Weights of a small GPT-style language model, trained from scratch on English Wikipedia: width 128, rotary positions.
Each number is 128 + 24 x the weight over its row's rms, rounded and kept within 0 to 255. Layers, rows and columns count from 0. Numbers have three digits each. The size before them is the row's rms in percent of the matrix's.

# layer 11 MLP down (transposed), 640x128, rms 0.419, rows 434-540, columns 0-63
088:104133150083120137136173116067151151151133127151158129120124123105123136137132133135121131094149144121084144109129129147080096127122127135146119150139102132117123118109109102074137099158188104
097:157117157104106087114125096142151106106157114108115138137115105144155096156124086163127124185097144137147110104097098102098126139147138134087152159147146154093125164160115099162091139146153135
114:167144097120135080111150140123091124162122094184157099128138141162118115152125137136152178121130143164136114090119165149115117106146156119123070119125101103148069095135130148111135142128138113
114:161129133113122126106101123150111083078171128110152115190124128157116126085099093116160132112086118105129110067135174105156098119136100121101113136127135153115100151135118147172136144143114133
095:130094120127107092113121121145144114155102121142133163173131106122153113139165082132140095103151131114143127100134110142124100134144159129103133106131140134152109096096142152142175141143127152
098:194159062090173111132151104098134112104128147122113100075126106138148131115144119148142165127134157109115139122134135142110143109133101141102124106176117144156122145133122130097162159105099114
098:138105142138113126097115150153164128118134146119135138118081109119108094127137091129117130116139168144146078116094104122127133105103082149132123150176084183174149094119114163106120141123140153
100:105164153122119157122088126144122101099206138103161120150120150148126121132105125151156164158140120166174136121121114104125095182174119115172148153140108133139172162114134132139155149105090132
113:150122108150092138170134099111093111099120099083104136114165104142088130108081124138121183108155133111158117096139115127108107102146154129104138135096137114110111085093142149133106166077137144
107:140125149160139150122135098120131116164137121140159152081150135106133069138161108184093122090138118138117136139143065115127120093141088129155098124120119136149162106135112164143135115158122107
089:106128148128116139113122095128175138134151114167087103140142130126094137131140148140089139128143105130102082099116101125156119127101084114118076153095175127135078128130117096115097137132117131
093:124141150125121149106076144129151100113151107117118117112163132114109134118117128186101142134063134127138088111098100116093121103094111069152130117104116105141119122124096149189120183152134108
092:120130127122095129121102140099121138162075116156127097152117127110146132136107105117186110062123134180125097127135104116101149135092121105149151127092150137151123156128171141140128133171143121
082:101124103142135109133106126133070129158130115132178159148129137118105087131118124188088149098161163113111182048130121100115148143111117146111118094142096135182102135136122116096159169110138132
111:075117128147130137103060152144131158129104134136130138142130080144117141111155090131142136134125102131114072108116136153106109120101115148115098109095103137187127097106130111116131141061143097
107:154138097128169097168163092105095140106134190155160132127150141167164104124115157121129146130142139109164133077088115134149164091126136141126171089122101104127175128126141136090143088117123159
111:139129130109148125136143094122150125108131121163120155120124154171078133145116164106111115113142107142131143113162082110117098136091105168113124106135101111162105145089115156124140102146091118
105:137110149146128122101098156160096157139128148138111116100149099134036122083122129125136129133148122120126079122183116130148170130164111127098079165163137110090132129159122113079113158109137148
114:126125116120095108124148113127163141145105139124136152154137135120093130124135134166180119101126169098136118106148115094138089124124159135101120086096106112110141092140093136120122177111144149
120:200154108047096153123107125121095116101119157084153120118146115091131140117104109099123133117127133109096156084094122111157163123126137087096135139096135115161150099136097122131140146100116116
102:137144105154109112105097131155125122106134139160140085119150116130141178141066123103093111107101209151089110137133138140100153147138119134133121107133116141106136105132131142148135111128101104
092:174154125134113126123146134104103102077122121139112140099090145176127153087164136132097121164133118134092154112148107103114092122142120123063129141121115113132173148154135165115137107135145160
110:181128099131112135172134152097100149129158118111158170125106151127164081141157099125114137120145157123109129099150101096120135139148120158140129114148143155143111132164150174121137118106105113
102:120111127128135115127117131128143135124125110096130154129116168134114107131087084100131146171088136149136128127182141097134088129159116124101133145121095124125084137106155140114094114102120159
115:092100128170136110168107095152106108105121139184078146120103161170204155133087132111171111113102139136143094106140126161127144138133134104145105129120133139108133136137143143140148124118159138
103:127154064119095141127177116165140125146119129111172155115166155122132106105144126110095164121093112119131122146172132112178166114112095141111169142126137119084118142169125118100107139127176099
093:153125134172127087143131137119171135108107144150115124144137124097141109129149153177136130092080166059131140102116105136101160117141128114151159158145107140142171111080103155113132135144085137
102:188129103122159108113100186108139137107185114102140114112094104120112152092172113113147091130103114140125121117117119126152140094132142137134145106092123134094099141174134162077132131141126115
099:151129124155108168093132134124118141115178137139124151137156124134148173145131127137092129126112134126055152135131101133123146149140162164133133114104147168132138113131133110116136100152108113
098:180151109144149115135154152103077144142122137095112118120123130144161127093121157105151157130128117145144137148095105130149134113137114155111135130129140139140157093127129126116143169163112128
091:089151144140117124154072159126132111095158128098117102124143141122103147144117116099139148133167118121136103107146113131133132140110125110124117083111127117113113086109119138129096089166146164
090:126103149117122119157134106104097156145121157102098130098165119148125097145157130110166104103140148122128121102148146152111124135165157143085154141168126110175118200135130140141136124063116157
117:196138122092127137143091088143164099084101137102143135116125104088155147125154109152143142081162108141123095118145136147087128095141108136146154067104113096128125150161139116115103204136147125
085:120119176130115157154119117090098119155132141146108077104099168167105091130150148121181131160141122153184106120068135154132153149117131123120175110138178130165133114136129120131120161114111119
099:134087153138135148128113129123136133135158172158134148074112113146130149119126140193147134120122156111132139139146110090116107114121163128139140120146124102174127090125093148113140100145110131
085:154151130095121134096122184129082155132138116109176097126115100157119177125138125135116090123135100132154134178152139136104164146129109104116124144084118134098155131130085130139127160119162173
092:148130123104173156170142156072095102159102143173133154163155102111151154113118131149157106130145106141109123117129138109174138165098139142132084141156100132101123084093119142105133115136135135
099:145118124119096134125143151112107167138109130107126098123112126108081072128106101167135086124131086126108146099141120152133134187116135119113107136099163133158156142112146128155148140124148110
103:114181116150132109110120107109169133133137197130067136183145096138134092138130120131089159147111160090127130126136157159097117133120166146133119155142148148117137143128108108118129150142109120
087:112166108118103148142089125112088171127120121085115163123119137097104145186089150118117059109140121164134131113120129144199082106160144126114125095152113127100097169136140114093110084153142113
140:165203117106117146142107149152129107112138110098129146080171133122080147148144141123146132128129135126105193100143147128140151139141142103149092182078125125121126115178127116091140207130096166
119:135152109128156114155098119112147123141123102128109157107141125148135124148122126132163137138135119135164113181123147103123120134085100142129091074142116151128110133122119116098168138150112120
048:154098143150123152133105138144140126209127125111141130155129101142168169087119110129110161132136104138160136116127140170143097122136125134116118135177093154129082144160117144110106086122143125
084:121121143158140090115167083178099121072172118145121137161116100164139110174142158144103110162157109062101150150103114113146139132104131145096162106135168133148106152113153130146115153148123083
091:126132162154108110122112118118111117118119152143105088135153109150118134138122114122138107099149134149110103150117122096178074093073130098131138123131147187153121100088136138112135141140133099
103:144131103164173142128147126083126161153160145111130115099124152142162117057107153100102137159145145104115132130131174111143119139175112145121102105139089164129162133157148119129133139108133095
119:158127137075129154138078130129143095097125151101134158166107106120090156085120116109125122128131122128133099073088077089145108162131103121122123084102142111142138125123104187136149109137125087
100:131154102121124152111125131117146134135162116129129082084144108115105149146115134158097097101105101129140125097114139128144152138117109130116128065118146141160140120097154109091129160119138114
087:144107109123120137129113120094131152123146128116111079137129096102186134160124114145110130140126072105111075163127089158122113113103112162084144146117109138116113147152098154166120161084098126
103:150093122157139158165219123181194083099136165101128098122139093123136117143081120139110139145147124137131130160152127114160116126103133124116124137088114114127150112106145147107155140133091111
099:099157152152092126095112064115139101125162098116132095142135159120124163084126132129115142157129079163169102120128157183064133130121162100073152110115111151120116160126091144118154120092108111
103:136107105145162131154070143130169164104155136137131150116179068116067115177141144164111147102141151151093123104086096170138133158113115164114122138149131110121121194100150154112120110146144109
114:153134112099153103140092150161132100086117135090117110137147172082143155113115138133095170138121140142102129074124126119145156134126156127130101150114098137109108129134178137128136145111096099
085:159134082158091099111149184114094127106093106093113134136123102140134141147140131153103162094091173112143142089153148106136155097128148108157099142155159123105128106168159124142130105123102144
084:102148184107136145165162129132073127142133134128116123120087121127114127126172157144163120116091154149125101094107138143129119191140170130150112152189117146115125100150138127150174156177099153
105:154176086154136106160105131164095134117138117108109142122148143096133141108117150157156153116115128145107163036175097133120139122158107126137126122084115098107099158146117138080140124112110138
092:103145146163140145123136117103104125089153146129123176101099158155118141083137144126103110120142166125151139116104157152143162074128139081098128141159106083109141110112141140115117133124104146
094:108161127133092140147113107152092147120187147152161107122138161135113107133132163104163132109142094161136099086111116107109157116141135092153194111134144137117109129105085124151132149133131127
109:087153109122089106107095110127090124106154151095162122109127135154117131123114099117129158141087119126113156085127140117113186161143112123108144150149134117142147113148118100166107152083142091
087:114133132145174159128136129122107136114120133144139162090108129140155083126128128142091119124096125140111094128125115151094117074162122119139075122132079116164151109119105103140128099101108167
107:164129083130146140164122124116131175114096115173124139114104119117160119108101132132141174168128127144131126126162150122124098099171147147121093148138119129113111138133083112111169151146132127
099:108124074115102177092123146136131107101112109136152189126131116118120111132150115186104066175102129128081182092144154127127120123132111066132135152079136141152135128137159135140127119152135111
086:175176101094122108159155100098154098047121146127151131162148113125135159102148154135132181100139102131141122109088085144147118145166158134146141158156147113156110143102115136136142109120144115
106:103093160162129084108118111176129150152133081153150112170100127083117150098079161137100105164112125142151128142135118110116097125157140136125158137131109118150117130119135146147110149124111138
106:142140110138122124131111152134145136131127123165089124115123087151075123104107110123126111110142122161153133146140091152142095095129106125165153161109130108094139132138081134130103138145123114
109:128188113146102143097092174120162126091112157123130097098139104104157117140153108144145141117122169160121145127109122117139128128106125136123141148128153136136140137088145133106144160125144184
078:109129144134147120139135127126108159167158075165118131137125152146171139103135150109103074135106118125056122121137119124138106066142080100113111131122127145106095133137133132114123121137141099
100:113139115119110107109138153141146137129105146097115154145139191136111130112116153123146145117150111103119091140190134174108117077158134081129120145156133154162097133191105133139118141107127107
115:106097082118140114132119131168113142132136120095140198131119107131115137144130164134148118131108132118167170136091084124117140118154113094146107146062138125152115140152090115107118199128137133
092:143102131109114138100116137133146125148137101150150159129106134124091126102089163195104128136113126148115150130131142135148110138142116097149138150112170153175127163127087124150123106076120132
098:079123122108152118109128109138126122122085118102109111135118091112143115079154106172143138166098138149143100095161148179152127127121133154130138139130137075102120142055145090128147100121166123
106:128184122125111127126127131076127155102165151150084108121136103121179080138121150076112099106121136135127154104137117124148135080113147164138155102120154163117096080123135148115094133111129137
093:100118115161135104135116149145137116125152151134121128133145096130142109145106119150114136098110099096113149177122072115159195126078098150145147121130135148107129130138130149112114126154158110
095:113113106171123132114138152157114133147110094106119172158157186149126107095105135138149180140172128133139144120123156158122098113111126124138139112101124097122116104172097106100118119115097188
092:138161081127115140136147120120099146106134114132139119104139132110135151135211074128098161140097090128171138096152131149124146103126092145117118084134194131136150115134119144106082115120149133
098:125120127110145153128123117195106168104140113141156139137127110149114153123091164143137120111108126132145137192112133130139143123130143133117089148116120129087140108134120148133108144152147169
094:094154163119094119112156108125119110102107079129123117137152130136111159112113136116112141121132131098132123098137131180111136133158142107151139142052115134111126150113112095102119196129181137
084:164132087117169141157162118131157084138123105067119140126126158151109120144082184098091120127073144143135168150118151150132106103114123129108112137143137149157089137092155113102121073077134107
081:110149115122108118142133127141169076133142076145121160101097133170129112113157141126070101113124140149113145112163152104151107113169153129138138124155097125143135112125079113083142087129118115
108:092145111148099109090089132163142113109117153142160082125118111136112171141117120165094119116144116116124152191112140163130120114165117160178123159099145147140088127115140106124116133131132102
092:101104140115148127164090159175100111141105154111131141131127147100113137146143156118128100151141096146153124086147165132124105126114175126144089128132098151118148085169167138098146095153099108
066:123115127128138082157141102146159122163108140085117119139137139182157140170159163131122127130139099111128133120121099113109132121131138124103131177148083127140121135105104136067118121135115085
099:144125116150150124104144106107138117080139127086124124102091126190104145123148152112076110105142150139117155115136127144145160118146138095130143095082108121136110141093120095155134120119135114
084:104146176123118114101090128100118119181152125136153106146130166150148113129139106106141165131120129138187106153147134114135130105105134138144091116091103095134094081150108190135113115179140163
104:128120117157131111118158122104057105124151163127133189130121181144141157117136158158132136130135106075129104149131111107165134098101144105105106148105117142123160163077137123126164096134124155
077:201114116092149101135110115121141116086087158127091111104109113142130150145119132084142141156113133089086118119168104125172129118120134111149102142121103126106100149143146127113118097117119144
099:126161102123143127138141092147133091133116083108144138162105135111150109110092125110147139108172114103101124094139138176105102169198127125100149145106134140130097135128148122113131161100089151
086:118165149163116112150151102127108140153163162135141184144141161153097129107121116128085122142142150135117118114132102113186159085142126138142169136129082154118114158101139131141126129152104147
110:148112118082119156104132081112106145133113161173134096143158100124092140141147110080119146105082124137120109147117099152103128152108132126167113147138162166125074146095114127131099123136155112
139:115137120117099145127088126125136116124151143154132127115126170127099201102117137119145140100101115166144108039134130131123126121126121099113146089107104117143147110102128096126134140139143121
106:137094115110077149165152134098095141116150104066171098144156149143129120097124096122105121156098110108067144106124102130103125151147127140138165116130111164128091113161110117098154155082119135
059:123178132119079123102130120095142145117133138147102134139096124131156133122143128115079130116133172111133091103136135125150119122147144187096112173126145141100108152146134138108105134132141114
090:112164120123105135127130144093095138158111150154138143112159128113093141165110134116087107140135145122132141141141125165159157121128133109124161087091133110144166156120122133150077098118160125
104:107109130129117132186102076132153136125101113119098118135113079107112137128148169087157130106169112104092100102108111133084109110139122092126104178124169145122153184112113123093146139146114113
093:113131097097140134112143132134144123123134090133150100159101155078142105077114142140128093122121111071129085140126128136172122164131136119131111155101142126128162105120146119125128177133104119
126:159125099109162134139157093108088136186125135085162131123146145092121107141124136159116135119099141156086138075131146141150145119219128160128142143099132132136128134137131108127132130122159104
092:141148109114139134154132144095157153103152103116099110142095107145138116121116076063127123130139166134142176108099110201107150090091125166133099120122124088106169140100104135116113124118141116
095:121148091120111157140133158099184103144125129145145143154109117094106167147082140121153153132142152133145137137119161129111086163146180135146105125132127117108146131134092132133165133134139088
111:151123133117147107171136140097128134191131164095134138104121136130111137154126107153068154132142124124165116064096165123109147128118115107167116170151136120132142100078140109158144122115129109
119:151145154161150115108160081103138129121133122126127090170134109114109128138131136160126120150117138077154113087138101152118098177132144116066112124106134156081111151155083103126100130116114131
096:129147118139110120141064121135177124148136132131171141157143119156099158114101144119197130109111207138136147110105091099114107150131137088120152120143113134129105136130099125114131140143138111
116:102127112113137093146114108131127092102131148154162118099169116135127142187140133123088084114098111146162151125154136157069119167111144155089144156081081099111114117103131168146118127136153100
106:142134139116152118087124159124132100159160168099112134068160115128123076124141093129126156108144132171122178145126138125161110107079136109131143145142141112139128117061116125155124104098100136
119:134134147122122115118152133145162141113119128130157136162101117132133111154139100109157195091093124108144133113136151102113121160134141139122104150129112110140116161149130119116114151110163151
095:144131104127151151106141119139119155189134147097078123163133093138158161148126111131130141113103128127145162144131083148121150111111114117145156113148086097168109112128136106123135154136125106
086:107126184127131126116091113111173118169117137172123129126133072128075170107126108118129137133112166156141090072130117124146103142127143165044136107133118133141081110142120147097094097119138190
105:127111121140112142115184113148135113135154125133116083076133088103148132137152079151086132169125116142154125145141167104099108110128124104144145099113142135124144092112124126121139118105113157
# layer 11 MLP up, 640x128, rms 0.312, rows 435-541, columns 0-63
102:096139097128111139104128122125136154137167162169112175133153150098109113133125110108166104157126165112102110131116116091158144096131128123146087191157144144076152118142126150124139135105148107
110:124161144121150144107135115131067127156112107131137167126122099146133121161127157134159136154138134157130141105157167154113140154132169093127139111095113140104174104116111091145118092124122119
095:154093152164131156072094115132117147092127152115135150126188124141125115146098116131089121170165174145137137119133108112101106095159130151136122083108122153102120138151106119128144119139097135
103:159141143177115135082118158187142133104187120118149127158151113146150134149167093151143135092149123142096143127131169113132131104110104143119096105102143115101107063133122132106133109129134101
108:120113135112094117137147173147109167136123158171123137113055145162139121140127117096110086109176127132098110101106120105100115125075082114097142145151139141078151181121177107144087095169150156
100:143150127152177153087131125179107127176077163150107187115112148071164118139155138121136140140147127120104131119118123112154133167111147123150146112107113137121130133167092146127135149088093125
103:111117130116108078127134125131151094155154108149130091126137108141092086083144121111125116135123120101138122140148106144143135144153141105130147132102113135123115088113117150092132148137116092
099:131120151174103136074128154133147101151146132143141187087132124130143118102118156069110094136176126132109130092102145151149114119100149157106118106103153097110157113154137138150167179144141132
113:158100118142114156102119110145128141149106128142079101101159079122146117142116139144134101128131104155108068153163075153117152142150098122123146116116136150100123104145168165191099113119152124
083:146145128142131138110148114103147139137183073090137171174130144122082113132133132145124116163143111161130128127158110129081096125128124158162182149140084118105103110158121163097131109125109143
093:131175086183141143158129113144156132130128134109121172142148110139117148132112117116067070121123144101142187126141141135118165164120139141108171078166107115127110132126078178109120183159136127
099:103139146120119121166117181178098150143151141102122139122138142107097119106141130094090108143147132148119153142137137102140122088081158157141091132159130130153120119104144165138106110104125133
073:138117147133196187216181141156146076082143135136082110135102138150143179102112147132137106122153141171097135127120113139144079132110140120108116150074120129113125119131157144099093109150131104
111:102134113141108165122160112119124124103091162142154179079095107134121099156112139147120092114128107127151142138113084109071170172125130138121164123110092116155161126110094157131142095092126111
107:106143127164081146165119151104133112139099144139055119121159135139111171133167115148161166112122126126091140150162132137113162130135129125113183134080089097144133096171150142115080099104185112
113:061141145175112133142120140074117144113148131115153155148134134123117101159101080131094122105092159098107125136127170104154139116089103116165136136089119123123158140096103153132143113116170116
117:151117111154087139113121094135140142125163105100135104089121078116113090123087149113078125125128096115134129142147086157117106156097105088120145186107152123145161089152171121107122134109114120
103:098140116110080091135143126109131122134117117138084148140115132119166146095130119129100110122101153147149111125150130158136114131095145124164156138131180106134115119109110071110155113081144108
096:144106182122096114174093072172165164124170131137130044117127133081128124146166136117169123122156111131144110127179150133107138152134141153125150130163114136134139136130110116172104137116166121
110:150120125137133117123123081118135119105103133139142102087120163160156174121145110147152124180153133133115098121112106125149150141162127136143120136099166176089173126091097109154134124111149150
091:099141127183149130093080139137128121120155160124089185112115133145154128098151105104130143135139158099052177126193089089119162120089107094101144172103150134109162159144147115133126139134149138
112:097140161149086132163161124120089144140131149133123124178123160135116096114108163086140126106160095134136153116103188120112126144129156161119096118098127134141186108112094140146116104172128160
109:125153109137115109111121106117091135118133109107137100176162161151078141124082081141133110170141122141143085133140110119133091109119173132138130121099134129127153138146117150139106113127117144
104:179119119148129135139181105117134153122152151136126181110170142112108144158131092110141075168098101163174165100165136180116142156144119151123161095115169113131151117131131149139101140150109105
102:142141135118078106094128165126102149161126148136101112123159157164115104110134101118136140164151160108112123125115107125094091149133199149156153099132112098117106117122133092130153193129099112
097:123143153149130172121116142128092149124154108138103141143130132150105120130108126123129128115105131138116176114162086116174123172138141175138144113111125124128142150116144093182108112147148135
114:132159166133063117108125144133132125123137108112097107130140171091151081146169116091166113146108166145132090152114124143178149086117127135147109137098127147106113118156119142077143138114125152
111:108103177116118078131114154095135139149114143133102126120152146123145076132094175165083063149118153165123107090127120143131124106104102114091169143142130084169158158146119155140146173117083148
099:087123123159125125136138142112125147134138140140163149109143099139122139148167093121164115141064121133119145143146142115161093097094198151099124099125157159109147161096112097108119118118117140
092:133144113141120182162113092133161127132138093140146130149119118175103091132104084147145135134116151132146175161121135105112145151139145184092149098125146098166186163159071106116154173130138096
094:119141111095185098090101105111133095149097159140150131167189168080117114149167117154137134121137135169124115156098130116131131160127150105107107141095180143144122119111157143117156171175116110
106:131129121117137114154119090109126123156102125116109121091105151126172116116140167118120118122152117160150113127147125151139123166124121102144140094105164108126098115110142143121119187114128149
077:152096136127164123112151160116144172131119135101143133144130133101104138111109131141104138119129163118093170112156090141111130120162122148188083097153092169066094109125111136139196078163091122
108:108129121163132127125126146139149128152067045112118121111133154144110152147149109113081114120167103107107137125128147149150133096110082128079102149114139086109156141127167114096140096124141173
080:133133106132133142099087117153171139126110148108172084119175155094113186104128104138093107118136097104124139172096134164110172135114144123106108130161088142127154122140140088109159118137139137
090:119129115181136155124119178127102102143113096153118101120110133104102091122141139138130122098136119132127175164090160121130102159171140114165130145137135098110115114065124164101140108132144134
100:119126133135132122102129157177145127135077122133145124168086144098101131106055142114139072151137107098114122116151115131142105142128143092178083097144184086126152153147148120148114106116180158
089:096125156115137137159123130067119109132099167107090123140135132140115107186135111165092156133123129133127137124151119166116129069126160112129127126115160135109133138153144123146135089111120141
090:139096151164119107098133115123139146163131107108173140111153139119121120131113144125128187079136102134167162107133167147152164174141135163163151095129142087136136130122086159079117142109075101
100:125134128158085151120141144182143136130125098109085135099168132125108147141120122140096100148135142151176143132115152135084119139151139145118080163130107146132144147129127125127120168148067150
107:102132154117134140140152134103131137099118113127150086091134102141136140128145123105119139152170178138148154129113115094095164165146148116119158120128133105127123089109139144136115173114175129
048:113107129115125099098169138088147114045119115169090134115102110104146134116144164128144107136121139100145105128096104117126148114113162099110149096117121119110141092111099133137150128106106107
082:166177117140115114130100130118106141124116068119111098148159182083103105114134119107120122121120159117127148096125117116148161115147107108104101139131134098135150171084087164159169118161153158
095:121083126142141149130165198112136111126106160151135173160142123124139163138141146158165140116153115117125146113095116129123159171119136111106097100099119145120180157135158142155108106084117167
110:101120108160135156090105165151086089121124122147127136103092147180077129148124126119121139156099119103090165164129093154142103106142128147131091138116161130113080131158152096087091102162133114
100:122082146168122180117110098108119154153132150125119073138143157126124137125101103112141113189136147144112143113103092123102119152121085134093102130117130190127127108132136151143123134096121143
097:134146134156115098132138124106109138108116145151116116076113114132095140137120073132094124131145190109111131154131141097140145115134127111076141133113093109129158153120198118084098156135136139
089:143122127125135136143133089133150147094139123132116152145138122137110161137110077093090139155160169141152120122150129115128104084114131144133146078119123151096120096165114163155106131141074113
106:088128172126097171140122109135097171111146158174134074105147129088145116129159154139160092143155127139145105130131100110114082180142136124119155096102122149150090152147074110120110170103158133
092:121149120147112159158140180146104127123092176114116161155118084143115089137153108153068092156147148144122178128086163099145128131115098162144137126142110120134131115109140148137141151088162127
103:123160142102128098141105197110088109151099126128150157105107102153120147113151149136102125115131172136123091139121080146105147176128080116129112127106170153117114121116100113117138127096117130
118:133137145117095087118128090214104089151180148126131143119105105163179143114121130153095130149092114117120137150163169136115117110136161114111123154151151114100118100134139150143110132087144120
104:143153141160111157198069091140081118157148100114106121111107150145133117150127142124151126138133112162112118131150148117119145155150186091124130134176146098115115144125100089134186119097108110
094:143127115168111080106152145106139129166148180101135132142126117130134107171119110133127109145145128101132101088121134140135160143110091086141158130124128149118139094144113147105119145125136119
082:101067132121149136133168118154132116114107133123122120092133140112121145114122116139135091123152156173132131096089131117146133116143146121095097103071135106139106113114101121160133057084097105
093:103112115161110121090141157096151125105120146139118148106162141129165107128162080094149103143131121117140159108103143119111135109125086110179154108101095084146163127186122098128139128098146149
099:131089121155131154166111104106123153122159145177128126145125141092116113119117125123170092137125125081113094131109133165103165137116104143101096104123106116113146139131165122094141103169116159
107:130124141194098106184153126086138123142114132126110135119155128122148125100124111117110114131127144133111139130129102073141160151139136116173149090129089154145126142140152119060137132157172162
096:145091109181167110083129116156160158148183160150136121113141071122164097169120128158123120147110108114137113145120102174181148141121102098132106142095125147129110107099109142149106149132086090
109:158128164150164161130176149137135120167115112159134126095116107088096103102114113150151148091135139159115145131181128131128118097094153121110135091114094110105125150128128157086134173135137133
094:091118128135141134135106125126088080131120161146155181146140112095131116129111142170116111125131159109130130110126160104118119140138135142161110141089136161113138127192171207131137111172130098
092:163118106144136091105124119150111146135145121110126157105135138110103075084135154131112095139128140157135133111115123095170119188134126089129132124162142145143120103136108089111100135114168142
111:143163148169163101147124114135098149095110102138183176152091092143107137190160146110093105154112147166144133131114129120110107189129106115153134103120169144161137084119129116098137125143093136
099:118127130098131092110143102111152138172116118115090150100147099152115129092119069139138144170138173134116135134177144116156150160113107145188107126097155157122136130118165152137160110111107095
114:146111131166144124121116105102107140126168109100163133125145101131158132089171139101127157155122128127109115176097158184172168103100103161115103157101160135109134114108127106099119135123129124
074:137123155172156128120170152100125107144134125127111147117150106122138131153130097125118109127109147128155097124086104075117096154095102173130167119172141140112128120143101115145150147122133149
098:141127120141100147158148112156125111119106173122151132097127144131111158086119120105132144108156114123114146155157163153100158112117185110158150217148175179116141128141130094153090139076098109
107:122134160131112129146158158109106132105091137149154159104076123144146136110138107158058116121180088107098178139136160134072143138144115114091117149099128129114159165133124126153152095088094129
093:166129122099108130176162120115095144120100148094123126127181161162126128127150133130162154143143087133121121124149169109159129146064134121087164148129129149133109111116163091152110108148128143
089:123107108103139081100127106171137147157102148154079163141097127134086123155111107154087122129138139068156148147143109149148139149124137094147154085113163133104134132154104136148140142125147075
109:144124144158174133143092113132123129121149106069130135133110093100118122145133122180118108084143140125119155172103145117143121139107137146178118099160150131141119121092068131142082136107156108
108:140106149131098159113154156109165124129112112134122095082135127116070111116124133108076135161155074081152133123119114166169092128165142127164147062123173129117142148141119100151126123129113083
088:119127164121086132175154090141101101089106108104136143124119164162139100144159131121132143128116153118138133171117119110108131133138149134166151147148128117095175084119161108098087130105108108
094:108107155177101131143111144142159128144069118104097092121123121172118119108086150136092132172140171124148111109094069172107126145109153147118118094102097110171128165140117138114169099102130103
097:165116163116128101135095125146125124121108106122118134113093144132133121154139114159134135124095152114140113145104119130159179122118111155169081091118132123154154143164191102158123155116117091
091:171080088115156145079154148105136142083134120143127162087147107125163117127132109140125102110117143129162161101128142127132108124159137129141145118109154156106144121197120132170117138103142111
091:065127151146151137109129150132165135160132092134128168143140177108069163120122156119169139160119130096102153177114092112127091097154112085131169095132128113119127129131077089124129124118113113
084:132191161126130104132139119074133084146150106116120149131136121154105120079123102131148129107178108165163100144109099118145160127165159133130137065141125128119107168115131142125166110110105123
116:128124115140119123079167089101094139154110179147148109132136111076140131114142085113143118136159126106154093137132139140116126156141152172147180143105167152125165139125145119134147120126094097
093:168200125162104106144150113147130142103127145094126152122127121134125110157131090124120117159136119116120139126111139159113118097123149149125140136075145112149100138104139156112097139097118183
069:125116115137141121084135113144130107098136141162107120179168125131104144095132130091119101114141089126148123118138120098143129110115143061163162115137110140160121131133104123149129135075123159
100:130117116119092122133131184125166145151108149162103109120110113131126105134150128081124151201128133107140135159150102120098090148132123133110127122122109127118127186130105124131116109154119114
093:139169109167137151124144155142162138097126113095139113144168121110119109128099124087094153136099126110107118135106123119110147139152116113120130125127116138136121152131138186110152139155114132
107:176144123148120141163132148113139136102113164151122170117107154128113123135188134146133112167120125136122124127140150145102144091109139080149157114139154127097130179092135086120151119136099103
075:080160124119130145126129115150131111125170157144083143154124128164113148162151135092103115145150117144135151110099149118131141148121140154183104114153108178122162127102163107123130126167135120
099:119112113095093143121135123148119147115098129126093135163165141120130105116124094169114131163120167078112163188136129132148120171139137163152120095135114133110096137107097139153134151102151108
087:127135115145095141099163148121117118125148076110123093185144156106137110131136114113154118111093120131150132141095100070115146108155116120128090107067148125130154172077077133117124098076134140
119:176098113171146100130142158122111138132131087124111134158124211141149153116147135161075134142157138130118137156122162112130123093145132078123073130143135147114127126132154178117126149119116127
114:154082155121144140160119136107088180089108107114116168093134139160071146120149133093147132107156179167138149122160135156134125157100131127149109096170114123136145135118149107161146113112139147
100:122081164167116111134088106147122109122122150158088107133124117101138106145143141110126177110135116138116152127129093121118130089095118143149144144122184142113130132141151129104114131141130116
062:166113126103156144100133146139130077123136096178131125138150105051152193128115127155119131108167117152101164139141156123143087136132076143132104127130162071132112117134130104151151143122120143
097:087139133140142119086146121157092118113133137100131138102151124089131123140170137138107181112147165147159146133140084132123111146100180099141122127132100132077115130135104132127113103092145135
102:064125139142128082154105076104143146168105133100119118079117161145111126099083137149120115093130114111107149129119108130138137161152125134190148153089138118090153107115108162155142105135104141
094:156129143119175161088126109115134159104106132140126109131124130131104123116147165151127103150090115161172105140103098165126150149129092103149116135112119140105093149104149136092172120138117093
115:112145127141142102112114166104170118195080109172153074090156133110139111146089078148165126106152105158105137128149148151093132137137158123142139152101131142113158109128104146112097149138140129
092:067090142143147067096128163113117108112097155113119132137129106135127094083122088119134104142096139137122157130118133157114111106156088168109144165094121141117143091148102107132144116081183129
092:147107081138147097108155089145119134080114136113100146139099092130132114114124118120100148120133117136138113130122152061113138160168137096113151153115141168131112106141115105095133095121149126
104:189125167120133141176110084117141124141117129150119092170158119088111095143101139109167139140129090057108096155165110130089106157103117152154137141083122132149138106134179152106113144097154141
127:132120112136145135132145137115094138132130108156087148155155148155136166126125074111120129142134147111157121157135108143159094163125159166122150118162126140134137122109083094142093146106138172
087:111140117128140101110148126123099120136124154169118113141110131133125144149124105133136075168145138084129096139101142138147122109127117118084187119139168097112135127108163163153124169124096150
113:138139116127086139101119144113069119108136080142132114097134138156122103111194105140102113137107153136159137127089177143087125133115132128149133113101102110122108143069121168140105112160146181
113:129150142120139158113137113150112152143134162121134146139125155119102134154178146114119101129112132127166128143149101146111126086098093146133148141098118151073128099113121135147091130154119099
112:126118112129126091120156143102095173186123131081122145127165104097111114142161124115112170175156116068140137129122120091120146117123129141150131124125149169109147110139154131143124147089155136
099:128120153167115167126068157156119200140138120125114102114107133139151115103121130125116131129097117114149156111108115137160162121133110117144112113157098104118120119098155108138122114094131163
095:157102129123113105081149103157145107078146103163117127133103134149094116193148105166078168132095137111136122111148129105141101130088120211142141117104172121113161130149147162112137133123099168
101:142143118155168130125114132148138154120132107135127201109130131129128063151119099098154140138079126139110116149129071115166147135143130072129106095080131104100134172091149126156135129149094116
104:134104137108133081129126116129122125182132146145119112152161183146162102109125111142090173129105170135144097136163099124131129118121118078158081150081139129087154131135105114168114120087148133